{
  "vocab_size": 8192,
  "norm": "rmsnorm",
  "norm_place": "pre",
  "qk_norm": true,
  "bias": "qkv",
  "extras": ["local attention windows", "value embeddings", "a smear gate", "an embedding shortcut", "learned residual scales", "skips across layers", "LayerScale", "capped logits"],
  "init_std_down": 0.00508,
  "warmup_steps": 28,
  "final_lr_fraction": 0.0,
  "batch_tokens": [16384, 32768],
  "steps": 11101,
  "dataset": "wikipedia_en"
}
Each number is 128 + 24 x the weight over its row's rms, rounded and kept within 0 to 255. Layers, rows and columns count from 0. Numbers have three digits each. The size before them is the row's rms in percent of the matrix's.

# layer 7 MLP down, 160x640, rms 0.0885, rows 0-159, columns 576-639
096:122144107063131087137171099098159128088103092129105120160161152130144115119157146144119141147129110159125134161123147089113128123170116086120116115120092152126123093180148130084117096111149147
100:104185102136125143168132076116108146082101147112181125097129161074149118129147097092100173131150120148122093166135158171149112129107120150108159146113130140131121149096128156180064141160178106
100:129124127136143160113123191153124185134134132145108099145129132134144133143148180120154133118148111106166135110125135120134149144091161165123146158109117104150096115159142114105095102125133097
104:125138128073155107144135125145118149127130124121126106109113141089159150170137089132075121125150122127178118141138129088156111162129140125109175134155162123109135139092122124111122105112120093
099:155089102148178124129129127070151141185083129126121100096107131144127113124170121146114120139118140097122120115160141136115157123132136147145123130172145180127150127136125122117145126120161101
099:122142116128139135108131149172124150149129118150111130119147137098111088116092142123134112159163144103103155134120094133171084107096103104160110165107156132126132134125131140128125111168116104
103:094131127093153163100140118134172125143097140099086147149100173092157123145150117177164148161102088150108160097111118167112091088102170125155169104142114153099110114123192158139101185175122116
146:152136149134127131078134134142119117156142137133122094125146107150118161103154130079131157133139088123124136116135093113117116158168133119135096111110140194100113115136155153133148092134117142
098:129110112145106122160132116124141148134105133145131163143157102137196131114118135130102167165163109103145137125116153110181108152176133132144146127137124109155144150105143117158149129095170133
103:121126128115168146138165159162118129117108141114096094092105115103149103105147083132131147087146162154124081155086111092130102131124111143111120130114128131173135117157127128129076131125079128
098:142136123186104099141083142146182113114096146146123136131090164120153134168136067097183154167158091108151157139132128137135136146105199133117165103095104167120152152088110083078174145137138130
099:059122119115122106140141119129171143166131089114128113110135099168113116108143110103125152138087157121131148118122153120142111127103110131140109085114138131095179135102144113148067118118094127
099:147157097112131140125101112130134144142112141127133167080129137122146146140167116130130155116143117128166142154100119127178132072082122136127109127139123143108159081137128107120087150105145103
102:119142153143104128120140202115080152163123123146142135131158164095134128105161152110123112145122140186096133134146120140169123132133138147093124134125111111150100157089158130111147093121100131
101:149113079204138144120147159121147138148067081155099147114137150165151123133119171137173119152148182128105202087162128116111111131116127114128103131115136135103097117188109098138117103136172122
101:136169111156158104124140149091048141127124155146159113089149161128119111191132119125135130118123131136127136100070097141141149132120133135116153131129172113098133103137159139169148124102168122
095:119143115096107175110119129136143142152147144184105134087127142106135079166158152072128121153124096085112158128125132100113127115111168142113122139176124148137120085153157118086147090167106112
098:163133100106126122133137066108114143114120162167150167124144117117147146169061112131129126150097099145147138121090100145099119174114077091174152146131131141100166092177108152127137153130113141
098:132108071164147130139103142113141118133145179174135131102186119119095123112152106130138099111157130102145088105138115110130147143107133144113131156143145087145118077126111147108110150089128147
102:133125133120136072144162173140146083147075145095099145111173152140108137139094125154148175124111152138123121125122106158160155117133151147108112109150157117093121132161141093098133153131142132
098:113104121133111135142141129073142126085137162094128105099131130126154147135114141141196120129147092146111086141133095128116103127128155136103131054132141121106122101094147130140164103086094109
107:122146117136131122128137143165146105120121093100114190155124175127129105099117095150112130146099079140152141066143130171142131180120146118167130093144157098090098150146097126112157141127078140
100:127116122101138128139107123115098121131113150112121106139118173140121126138095171150117106125106161116151136128117151150155139096082173104106114143145138141088138122161136114139132127136090156
091:139112187104145145141135143140085141104155148149080156090193169162156116117134100081099126098155121099127127123120105097103104161072140073143181161133110127154099146108121132119128143106141105
093:102148143097125147154106111158112132142106139127146141110097169173084147118126131097121157126131117104119110108119121108169095126129138122121096112151141137128088130136126167154129137135133095
097:117122124143120138147105153145167165130139134158193113155122116102108120148093097144098110132138120100133151145138166128150126099144171132097103111111132152137099113154141120145145150099119091
097:163130123096147193153147104137159143101131157186096102148096140115134130138142148125126133113112126139178101144166132105130121111111117114135174158122158117140130130131177120139116109150124149
098:122126154117132096163144109138140139122108090111139117122126105129130128093154128144146116154120148137059145159106116075143142115146144151114071115141144084135132098128150106132106147097139125
099:133123155094112175119117129154151138112134141168137078127101108154134107166085131140116084101136162131142158113132127130108166140094137148104119142136117131110122183126138168147125116108129150
096:118193132151123076170147120143137131148132125098125141112164107113093157140153107126153112085138155096131124137121136185165103133100145067137119133149128091115125126123105096119139121158128110
101:095142133102179139142101147133108109116123104097131157108198101107143070087105166127126156117160194155170131112116144157147084168168097123141103118095129151188119121090156087150137153077109141
100:113104151135138122157132116116081135146100114132110137121136104128127124154121131148132156130185113110133102110113116127122094098080106137117146145124110174157163107146146107154108182150152089
106:160124097091146144130174126174135180139097095142138115153110091152150173100130157184139090160134131109139128148138107180123116108103125133115154104118127127172125182122148118108108134145122120
096:111109122136108102150134158140105120090107134108151108126105170104129127105131099136103102111097146114164120145133126171106137116114167124122153130148169116129146121110182128127129156174127066
093:123141094140163142134090143129122142086128116133110098101149091145122137168116140122140158155129153134125121148136106129121158158141115097150162121156118142125154145139153128131113156088110175
094:133137140138140151153153103172120132137136087118116115121125143155132143166118123110104179135087125114135131136136178093144165124087096099147136126156154123104126188132140098147134137145108149
098:131093149118148126146111160125115127098154095107155116127129139133108168117142088123109101145126157144123120120079154118143136121108074115138155112166104139163123127116142157121120144167092163
100:126107078119131134089157133151127136130140155138155084098112149102187125122178157140077150178140122107120107117132129100073134098118132162118145111101144102163145080091117132120122117138125103
096:150122157138172129096138115141095080140147156124106131110081109119099146115094116098104076119164096189123126123110124090098113098108135076116109121144109137160142125135159114131168151131106125
099:161140131138154178129123133123138157136091099163169145145127109125150108168122157148193111151140128190103112082127114135096064134137148143112095128173144132121126092116128139119103144096114134
095:110107154145111139096107108100137140109114164116129117129160122151122115117148111149158090137149082120078139143149126095090117130114159117112090109132126140130093147125116115121123108120199120
102:169140147133115160146127140129127173115155178119073124144111112108119142149121125115139175136140152162127100119075131071133102106136145108114129127144133165154138169125150149077141159145166127
102:150128110119129138130106148129152146121170079105157157139147118155191103158150149160125111132105141116172163091162157145136120120151133143134089112118148136162191100101119144161103153110141122
098:153142118170122140128111123064148126111148136164165123159150120122130101113164130097106132131158133117104140092100118138118105127153117101130096180155098101137124101134140131114113136080081121
100:123091108100163122125125125113149180094139134103128125136182148123119136107121141122138129107127128147127122116129136122147160168124136122130141063131103119098148112112156129148141165138124106
104:129113106116149186093139137144112122168123130152147132098110119177174117060130138112133147132145153140105121159114128153155166148124132094118115136146111121121185149140094117124106099103176152
100:155066115146124170111162170116139112151157127130153147182155097142117088139078179122125156126126117116129125086156138111112143156165136141125108110137159084116090124161161085166182092107136112
098:130136115147137130068120136107124152110153072120089139145096137110129104104123146143100163116126137114109143118105130083128098138144103128072157113134136112140166175150108173086118078091126135
099:132114152078099129161141125101151101113096142172129124085136142063092121116127155145146186126176134151168108115115115151123066112105092123149101166089137103163127140107112106131130114124127096
103:084160117141108139094124158146136124107106111132166110157086108127122101092105146136092177116143125121133158112140104132147131153122121122113156110086128112139163156097131099118109119123118152
104:134129096131128144107120122148129133131122172148151134131132144150121140143120190102149076118130111121163135120154112111122101101132145097093123185116098142136151138196126162141172122113130136
103:156124114110136145123141092142100164126087123093121095118126133101123106086173131136134130109099110122132132135069123164130122165173149115147157157108099181126122126146102153149116099091111146
095:131116104087115120108122145115155080135182125139128110142095142136157084162105097128123124103120134122120133125159163138131111128126182140149110130124142151093123157137114126132131152081189161
102:108105153138168108133137142140154102144154137125148112142165098157133156116160119119150136132133105059114100167159148098135139112144143160116104119148144110139134122143133107112188127160133129
098:109115109131150108128141116146132168175156178145134137124090134163123098138076117176138150149164111110101129116133129111132121167098137162109079127151134093145116166149128116078135165122179168
097:179172097144139132127111104112119159125099156120103119139172119123096148117163171137082144122163099115133145130112136123084109148175061101097103123160128146143117141141107086191140112177133062
100:136145072171128146133103119120145092105120127126135140087161127130126133138114119099114107170125138168105143101121089123107115127138129110143150100156171107137136143186099138131161139165148097
098:155126092100165136095160134116119116138096123127158115095124107133104137144126116117147138120105107160109107155089155123149145121113149109156156132128119161081120122154146145169128156106135135
098:136145126148107071171121105094091158134119157121127149139147136082084139135143134131153142146130105135140130137122145074129087169162170100173148131123136115149131100129086130124097092098100140
098:118118161187095181082126140155103153132138145083135109115126138134104133145155109163120098098154108105119146119135133122123167119116139112151152151173136066131090120136141120146160115178131136
100:138147091143104107160114147117141183115193125120123151113120143110090136128113145148128161105154137149126168089139144078157119115147127121162124144107133100172093119133103127178101148165133173
099:087105176126108106125162132137110159126139134123153157124097149197105147089146131153123111132139128156112134110150157124148130112165149133112082115100112143123170131137165147083120109067132148
101:071102163107170109083107108138075127110145113115145170133092105166129096150148178143150104132155160117085110104119118108161085095142157169070104155146142116110139124144167133109106131136158121
099:115153170121150127121104114127146123117130131155154150130161084158115139142154132123105161120144114115109151082162152044120131141137096103122129181085117161137132144143163112107095141141157087
099:103154116106149115108112128117120095164076127123128088163099115159130130156132102160157108149079089162071141117163094141140134092136143167168104149086127071090137109158136118164116171129089162
098:181129114124146134105124095122111109137169161125098138119103123104126122066123153142121135106156130061128134086100143142127120126170112113111102175127146187157117132132133098121137148129156139
099:082104113175105117162134088109123118134140115115124174127074122136119105138065137139117156145118105135166114102142133149141121129143105104135121155119151148091128103121094121125126155113123153
099:119147148173152115139172154128129108151103137116188120128133128149124129126126154142101156136129126116099110141130139128089157109118118127112113109138132090149125109125098126130124182118126169
105:107143134120106135094126127081154109135131163085121113180121137102131144157183114136144100165112133121091101125097134139092161114133178095116103083185129133128121107132113141123110106162148151
095:147129117125179123174083166129123105104107148132094148088192107125141119123155118112140142117149108158151128136108097071115141128134125084164090118115143150111096165138114121126152104123163092
091:129128113084132157120134119138138092151147077133153125119178156105059124107161149114125135159146129115124148146127127135093156116158125099120129123146123112131131146153078141066127155148139136
098:095110131167123135121088165111131141128134167097141121187140105162105139099090128123125166110104124142152091133133152114084135145120085126134107064137164105119176101124135142101136150111145152
099:088124119110140094108128129108106109110126107150163118143104114120113128153115158125082099158080120110127133167108118144139128137120129111147134102086101117153109093169131119106102139072132136
100:135099171108149155127161121130126169142162101141143116183098138132147143173161151111123131136158090155129134151133067125132134147132136097158104093129149140144171145122085128127145102108154161
099:147131108130121154144098149147134123145164134130096141124101142154150119104107114139117147118175145133148093094104134130134149124121127108120087132157098173118125100151146122148152179145109134
099:136086150103135067146139120146114154176144133154135121112110075122187136139132154106123120098173131096160128102143130132135109085115143161108097104168103106135164092103140140101105130110126136
102:080118151155159095087128122140132146103129104095121122140136097154097133103136146164142121161086140169097123140132112101145094093161142076174134152154114152093164157098111091136118146150151094
101:128140081117135115117125101090120172132095129136105125120098097089108100135118104122137128076135110116150141092114126109135157105128145120106152093129132138148130132136093120117187169124092113
111:105129126137103137106178136127148142103128103130167130141122085137123099099138103127142119118134125162065117135108165155118135151116135120105138131139143166107130132157167115131107140119121108
100:172104106128118146148134152176104144152129092123144096146212134096126144069092139139133143111164112127145126133096145129142131112097106082119144112169115122150111110122127122162118141150106125
096:123150118131104167125125144084134174126151083121128108139134142106142158105123101116099068127161123122128125110155128152157113145114145107125150124094089119112166143131148112160158134147144113
108:137120135112156128107161113106104133135091094053143140153108143135124129154146160132174091122116076135174146096163120115092135144123163138139115149149134115089074143083164137119166127118117150
102:140135129096128137107176152149136182169155109125157097129128118155142111153154128159109135178113139120198155095091123128147140117101165160104180144123097093169109170123108126140117144112138144
096:154108120116131146112098125124124160136173146144133116123141126115097142140123093122109123070124101111133153131127118155153151122121152141146106091136114141105117142107138151123172120178066118
105:106141115133157121112124105151118110097163119140162138154149125091125086076135135125125130126100119124140120130081161128092105120131103095106141103090143111113176146121134101159107107119139153
095:141125129125099139126158133110135130139125117138165097139129102111109159111131094141117153159133143137160076102138121100102110152108112157121131131125074146173167143158159168136083134108129098
097:135111114162124161136113152111155169115111130098149112131102121112111144085125143098138146143147098109092136104111127147145109067165104091125126125086134117119127162120089120126124114116154157
100:085127136125153157127089124157110134146125118104104136184104114167140103110139149111145146125174149163149172157100084153117125099127141143117148094130126106149179165146143146150156139112126123
093:131137101089137132148104097118112156115148100159116139126092107127116105123139126152172124067167159144121098156108129143158104100113132107134139163146152113119135123076135158117143129108107107
096:102116069155143064111116120130137142130128157125104128107120117117137100118128104154120118051094160114151120146120118212116084113156134164150098118137152117140127137146157128105123136140137112
102:104177119111100128125154126120140099139098123112127133132134159134128134103099133103117129104086087136095179123183118136136115097098125099120132133136122095131155133146117103153117126144144134
101:138146108097102111138134145110161130102104113142126126165153108141134113133099128122182140150141099114147145132134140121128128143083126167136142058158114141103125114130172133101149133191120196
099:144141142132098159123124093120152123162136129119157104154123121114149129120158152150149149151137130099104151106113176137136110135117125137122124131188116141126082164126140139098145133150099118
132:116161145127118095119117185162067132144106097134118174153146142130151130125134145113117130097132173125161128123111158155114151112136121102108144143135060112130141163158121190090145114177142111
100:125099138101163134125166140131134097168128125125143127167165131118136126109140146118116116128132140134170106132129094169109123106123124128137160148099110093155100084169094143120158165157088122
096:137122131133132133136184122109139100128116111092093143117103158140058118148147160103127155154104157155117137128121134127111079096109119179149089098119158150133108116149159115141116119130131128
100:130077146119147127102082118118125138151130082111126160120123103095107125147094162156094138092158103166126153136103135136157135103142157116136148110148139093115131158134100161143145170099159158
102:146182095135137161151098135158089100125138114151132136124118092153130145121146099141150153152106106133143122116136105112135100127111062122149100112193101140125127139110089104128156110129124123
098:129128124146164114104137133120133106134148140151133122081120128123125148130120146125132106104123095103118131159117141156139145165176074129163170104122108121142078104110122116129147090179126149
096:093133149127133147130120106146109135102087119173123131122126152127124146131127108148157070178154104121130130119157128099122107157128135110132138094127139101139109085129096150118170138144115146
097:160127111109115175142099129126077097151143138123142148142161142126121117097105088137092119124111068114161131088091169087073171166132106152117154109129170141136116118152120115173090141147172114
104:112074117130160116127135132151116118104102123126104140077154123143134134120122097127171148118128172104094149101133143172107107077081087149091166098106155119169154162130141149129146128081161143
108:128143098150106122153115115089138136163131134114149157109179145147127134128126110151153118123147099158127128115119133148171160150118171124154165115145141116156109122135086178131137128125130112
098:187138085110151118128143115119186138176161149124145179105127145085093132167145127129127096065158120141113140155137154130145152137145144118136115147105104125135150146112167126145144080123113042
107:112128162142137135144152134143107132141149090142172122134087110162120123085115165124157112145124135133131103141164090130142126145121095102105137153120128131088123118120109105164096170098122203
104:117123171082109079141132128130143122165178138168108117091145080145098076065107150106115073153106124116149140133141153130146147160101128111095162149112119120152132137119151136164088149139108096
097:141141137164145089153112093173131124141088104145157111108117124116147130110119145128127120117107117131155108146157108160154110127146123130124140106108123114124105128135146135149104155132138134
093:150119125158115119092162078142132123101123152132113107112161106151124123129134131178131136099144113141086131106105107149094115180101101156133151148140123175121122134123091155128111115131062149
098:111095143122156086187110092147117119129131127100146124162129151136138109141110139100150144117112156121152139122109167122111115135171131191129115128142123102088125128124130149128155119156124124
097:156129135104160105125114088139154060114118114129160134132094140128147129132131173124089107122126156091130120091133116123102116153132151137150102078110129114143126138151125153121121153142122105
096:142129130153149132128125108053083134103128113134100154145159134087153132125090132181108104182162161144107135124164132161117153112122159117125109115165111130118116093117095161111146136104151115
098:110142170160104127171140099096126142111116124140122151160114164070110114121091164132145088111131180139091142164128135138089115076117132133106136127130131190111114108102147102140180149127111164
096:118171124108143136145111121119115132051126146116137152119107112128110113092167064124156096149126152153139111110090147094137136131140121128086149161168098115161144153169150135125072142140150078
099:152104100127103162110110097129106121158135133135123114116143138137136132094161178114169157161058145144119155103109159122134113153139111114110102167121158188148123066110108183159127142148114100
097:121114112098117109120140115175139155142122075116156109097149091109126121147103148126118140097142169141140146122094164070115116096130113098145117162100095128150117118137140124107135144169133093
098:111158101164115127115135143160099106176145123105136124109148142153151108138119140139138123109133138106148110128130118151124142119122128164125189103130121131139147110131136118169145151156169111
094:120109097082135120112143152062142117111121117121104136134122089136155105126146143162092162147093105123156082142134141099108116163113103125142145086081099106112170092114134150087087101142139119
103:113140148171132111084071101159126132106140141139197157143093137126089140124114159134145192126143164124096171156093140147157151161139116123120120090144121163089133124113106119114154093158138136
100:108115126120117130145096128120152090141153113141166135161125104134160147174088166096129137128126092164161127140126168073142095146138136117115113152082146121144084150133133149130139127123157175
103:155147103162106093116138112120148102152110111159124126131155131122104145073147155130106110122126125106125164088147119119107118143122127117140066079080129117108103134092154187133095101140136103
096:109187165127139137111155130116210100110110139116149121144138110126097159156131164129113125142120157143114121142148145113111138109164100178155111114140098166166154088166108117098112131065150111
110:082125120187176141118100096148136112149102109139116152143094118098167098132120147093157140109110149138125087121142124148111105118119132093155089131130099155108100201164136185127121148141102106
102:107118147134112097115149079157130095164136097125121085142123118140162093131134086125118154141154108172126127133116121113123081153101146090109122121141105127131113123143091131124164143136148142
097:138107131129103105143177089152093124113105120175116170140131106117145085130155092101112125109141113146136148160134142145130139110161127117130163131161147153138144115102164122159103157127169168
098:089154073147131115125142116152142147146153137116130139094142106142155117176103094123107135123140131138097118140122144071153076102112157124123129140144119106137136115111160135131134131152105126
097:164130159119104081118078102146163112113172136107172125147082075136174167096102112099128202138146119105151139138109120129143110093130152158160115068125142080123121131108116117102063137142170151
096:143140179100133144123148152061131145138086101155148127140128071167158143118147094135125126129105113140101087131138138114115149116118094089155118121102126140128114136115150129106121101113104114
104:116124123164138128113152135122099158143103117135101154137128059134127112176140168137148150152135136115120165158113095099134123132131130109111131146185121091144103129112162103134139103091167151
096:126102155156138154193138133154181123093132078119116123142132108144134131085111127125146093155112073122113099095097168119148100089136130138126134092069095134185137100149070111103131149128151108
101:124122152134116094150164156106132131161116131123136112139133117104082123132093086148104124143139119139136160128139114092130136162106131135124117111144151178117180104151120138124154108146128114
096:140159123175122088128153183139150145058133100167146142127139172123162135135137153087118111146120132137137128117123163138154178113172159094137148129123146139183136108169136141119121161086150136
097:138140114132114137108104170118128111107077140131115105134182122120115122094139151164110141135145147129105125099132120160117152128129058137102161194113141147108093092129101183117136136102136140
096:137133169138158080135162171106146142146153139130083095120105139141156141131117097129109106144113141086142157146158122105083112137104094130121087087145104133153150126164190117115104089151140079
097:093109164102168148131127143128122146163120175169092178090121137115103115137116105122164129131156121127150072084141113112115108141097160134095166112138095160145133080102165141146100102145126132
103:086147147130108124151067185082133130123133135125145127140132125103145138152095209136109108126138133148150118142137112132162131144115158112103148084150125106151160121154119129150148139112118090
101:137103150110116139143134109169128145133153129099129069148165154124153125157122121160120114111137142137112147175153091199111172071159126144121098123146153150137147154117091124121152149168147138
099:083143112145115145128121140169134159117140124150119130114111105108115138135148120148119109141152136136094107122091126072132129136112106145131144111146086160140091092077116096143154146105140180
100:116122140134114146137112140081133121129133122136094127138126149139138126095128126097113127083122139141100120125132149145100072158082121135127170154118151071113135200181163147161126083153111117
098:147159142117143142103122141095111104143103085135154130142147135110150137130152099110100114080147108135157117116156119112139157147116104176111152134109079161120124161122132179093099142147129164
097:110115133169117134152138162130082132133104126138124133140099130150119129134130130119115137095096142120156113185139111145094137183146112099134147091108160148146189085135175135086100084171168150
100:112139121116132142145150135136153139108108147138133120148128161122132153121144073127146123156163138105129151118102124111140102105127079108143120102119154179103111100099135146121146172097110154
101:146131112104152113102139147128085143068115122124138146053113104187141142178127074140132132128116155149137100128138113140121114118131176140105130148101114127113095113108126121098128112140096136
100:102153113088124081160118119126114124104105070141138110129148159155135131116121162165129147113097141134142140088139101119148137139162171120131174147162073082127124141132091153129105182133155149
100:118097121144125115091126106141101103091157168165144130119120169126114098084123154120123150097104145138126170071113128093129169103117116149126116123102101113118155149133133104113123109133088145
096:098145119152113131115122097126165130131111131148103083133132162144134149103156088125128129159145094142152101118123117131112157134125094159094123148124179124093121117121078134140148102111141096
098:136107146164108136126149107108154127080155145127178144157113143108137148134107062128161136126087138132105144156161131143128196090144082118143130139130134143104131093106133167099134155097141084
100:125157126177103159110126139111087101134126105157136149100159139128124126139099100122090117130114139163127150127121124107142152152157136122109130137129132113109136076104154085101113186155160147
105:129114125078134129102158122144152153114129155113103140153140123153093162111131093095122120119169108140119104108120134071163166153097140130123129096141137133121122097107118091099123104146109174
122:152139139131124094109107134142146133133120107074113127108156110145107122121145115155139134135115137130116141153121133161124106141160143120075108164133153157111091129149117143106158126114143127
104:105124122119140128133094156108095119102176129132157140100125153133166177098146122196181154133130129127120143149124149129167119104103151077135170146132142086085146184145153125155124121099124126
100:127101129130099083169125157149123169145121147093128094112161115170163119124114111156108093108128153097147150164138138119114133103106127142142127076127163170183098134128103138144123161108135166
101:105125106050136135131114146182114116143188151122160131154086123106111145100145110143138144124104134088118112112136131121106141130195151152120124131095124137122142101134163140195173148128118156
101:128145135140146137132090132131155135184158119125102120139083156129204129135166160154141158105138106178154103145116122111139151109124163078125113153109160103100156101169128149132109090070121082
097:105124136133164103107126156115176134092119158120150139122103122114125097148138107142139137108118157089116151118090132156133148123145151114179134088103147095098124151166144166135128119150109104
095:182129160143129155119154127157132108186164127142117148149141150146122112133112177146174108126109103124111147143090122121135181124146181155140115123117091173133113141130124105066135139111176121
097:104173130144103156141170158094106150083121152134138107147110114132120096152116123164059149105132122128153149127145109142095125115110121112107091115160128111104141157154102135093122095093149120
095:107146110124134156133107151092138099107119152163161126172146090124135135111093144107143184124148095107163150133164129127135103132100088154101150143129120113125090119146144145179146168134140134
094:154151095120142170122098081131143148158142173118097119149146090109170106090117109141110175142122140130107120136095121091129112150109114101136126141090117139094115096155170155133135128138080120
096:099172130120102093120120100176111113136083115150180142099135152157176121127113132104098168135134143142143108144108127182130157124181108058160146170097117119108120141132110093134147109128134103
099:170087170093147166120110143139115110127097111126183141115110162081111121170121138109109122114156087128150149147089124109121143153129087118115146150153095116153138137116103135147102122097134131